Weights of a small transformer language model.
Size: 15 layers, width 64, 2 heads of 32, vocabulary 2961.
Each number is 500 + 50 x the weight over its row's rms, rounded and kept within 0 to 999. Layers, rows and columns count from 0. Numbers have three digits each. The size before them is the row's rms in percent of the matrix's.

# gate: layer 4 MLP gate, 192x64, rms 0.121, rows 141-154, columns 0-63
# up: layer 4 MLP up, 192x64, rms 0.109, rows 141-153, columns 0-63
# down: layer 4 MLP down (transposed), 192x64, rms 0.106, rows 141-153, columns 0-63
gate141 106:455558545543451524495528414523490490432481559517449445500551540422490527562454523399627493449520440467435454486530410541504497520539527466517558477549628486462448481396555530492567491510480562
up141 091:539493448493521538584485528533518413546540490478516462585480520645536474547531431562492541536492534495610529453499584469489438454522510544487427518402505575513505539612509409461480561492539463
down141 097:473532518531534484521483506463593455577612460554498528490477594525439448538503503525459500459459497569427472539482543331557447471535502507486479522572424508481548387524508491567589548500503470
gate142 104:496468451509537516510453507484520534488490527534465429474596507542493531533374542455524524526511504472577549482536600488573578417578429536434540602460633517519500598511512528501469474524574531
up142 100:504554454433562475452435506549401545500504500550560510537557508468481516571527455500493407423510484511454487535435465466608504443516510436610565498505517567541589497439526443466566557403552468
down142 088:504540480522500481536575438521442378509614591469541484567540496479479534503527473567539487571498410568424574575473503409500444503472517514502538477462530577535465457424426582522480478478498428
gate143 118:495596463496527632546459470556559453535518461490565508556502497490502528560557571560451554499516450507512496518457482339503515562483479576523493545574523522589447488473509564514573544474496604
up143 130:486542448493548521563474473569560478469516432442580537542547501507518523433581426551479452435492482497434540482491517447591386514449483510572431576479472492478427533600542538504520537460552614
down143 128:510444500509586560432519469497522585524472520438528557500490457485453409488526489558462541513426477534480504462460469472493497458471546533605461563491495369658490548515622493447480490440503524
gate144 077:582522612584502474544429496542430540424459533602424442566597522504486542506489473415480463508487477613571501468438504468547438513499562475481549530499495497573534513488494386499543506470462486
up144 076:574541543542537585608513495547445540501521553465522531509512549478462443551536449396509519385493493543506531475468453545487421540552595458509520444535528476522538517514527495442628604457489431
down144 089:561441540478561467456500511633434576511484566528493505559512463510544509485529514476434505370427497551554538489522436580499487524496477547489474408376462493521458556522481457479593496465466411
gate145 110:516499589543468607571493522456443555546509525539490503529546473476530469477497562379514491475584481555566502444490506484465505428461497499448548639496383406461494468537410554457525485486527537
up145 103:412433508552479523476514448519535522503491527433515430611461508442441475586557525520481549555544546461444507507528457508472448504461448430522501500588586545415384584556530443421516513491484428
down145 099:391505529484553598478455415513520519527490543526448530588398543510558494479550477533440436442511551467496457530456374493535517470507474550418474438599516401438484485489462517458492508481577545
gate146 098:536519427467483547531558434463499544511549488538430527534417473492436473504495491454473490497520458458526506564412400455522446443535483539467434483490539444554467432434531418349579428417515524
up146 106:421499437542550499515519532446478574446425415530488508481562554479518537555491508596588464576410435495475452476528485534531536437468475564532474533496465452457448529587538629563520584498537456
down146 104:482591498526511485374430488516504574542523483449512487425591592535594484468512473481547475507467489529436547516550458430485424423454532488520459548516476570472514598467437584585525491438503558
gate147 102:557536467460427474456460482400513520512524470452494509425572470465502544598460464515457494544592463435556458564454476425403524484567547568420533483483527528561572537546562500450507424591505462
up147 095:498429524498472452535551387502517545481489568500443524644437582554471488457582553465474619495492482518440468463521517487534439510546472434534490537531477462495388464473483474473527533422415438
down147 098:431416528522473507568522380532517480450554567550494525519499412535404489515404501457603386560562510579488583440446464502516460532493468447467511555546502498500526469489492516571497576548465508
gate148 079:507541505427495444464557415471468486571525507492493491568545588500564500395484594534506590557510466500438488629447615468429571476526526450497561545484565488547532488538469543514511543462530447
up148 107:470501457510542540565550372404503562523500475485426566491523593532484481471527564511472566562503383499475438571465579477504525527439462435527471471463530471532455390499503524431558498455535421
down148 107:475473414398493435539440590483499439501486492462557516516459460508469434507508472496544389513444610486466570386523523628475426515488523461507442486570466498518508533511429497503402524536472531
gate149 085:545495598539491490518523496545457494475519584409491464518575542469565420442434478581449466532541555523554514512441556419545531540460473466479363523578464540501531475528513502605474398489461482
up149 099:525447524397469430488524516490406478451514506498567439512514581521572445525520482423550583512501532427522442471521464463478504462535522357527414425534531594463430490463500448564556547525479456
down149 093:618512495420537461471515522498483514424542399436441475498477463463555549490560483522478483487544450414538528390527455538415426462443502462463461409447565524382496563501415500516511516496515491
gate150 090:485474467526435512452532476572520458477488487457513439471459576387589541553530533494425477592494540518552460486540468473518339495494500563518397571475533554497441501541489578432539514490423475
up150 090:536460457515477400530462498466517493503511527547415562582478499517433497494435606474542471428516490506423561561532502453408516504470432549431588560545448513578560546495505382565488464564477510
down150 101:512495481604490546489518523451528505483552463484548529560525659510438543461524465555500435564546422506530493535424458443505548483543487492497440482552460571441434358464538511506447462439420493
gate151 093:441534565479442545546490476482501576567474545469433559569485508493478543575536537604513531417544441439458495419473408496445514505554572604476533491573453568503463507502552446451514463537398498
up151 105:506529521530368439547566451537551479566472525429609537476462468512444521463516436458493527490536507494453536493520561490426462415564463568400416455513603504547497438488538561468490565553466502
down151 101:537442513470484455553390443479535396532536451523473501470488461497436539473494446456533454503483596510520485633480542486514475409425415516524549503526515450519640534588461554538538549498477510
gate152 103:533481578495447511507500434483554523512533491458427437449534492496505485532579567502464536523535423553446518445540495493447531451441511577516447600465485420516554520565569532445613395406454436
up152 099:468440536539463519451521482495508430385457387526441542511538491549485527514543538589525569400497468499581499427504550462465565461540480519389520473447509482595570550480403562473462469497515467
down152 101:504487514490536474605520452461565448466477405517528400337510471533455503537579383506498453518534506420483491532521512534432479423499498456405491502491520622471451466545492470533513458485485497
gate153 092:510526539522563541543512447641456489600486399495480454496449474553498405485460481475620525471550477513539570528458483439518584446509576430518549490507503557474543476544518579532523426571492533
up153 096:491494557489490495516509478485512519498480452484412535429477526582436369403538505435545462488535498435547502482472421505513453493404602496467445603478469512506543443423472532601486458562555435
down153 090:460414468419559459529542551505465540497477469526514519492493480547546405484527444491452487504514569434599466478501553511584492563433552465553422517474468645505474483575507545553387472534432472
gate154 105:500488534537502512432502502532513566436459415584503485429503524564490514462526621550484448505461531479515479539437477499547576499504529573487544512417516453418529296494495540529545504570513497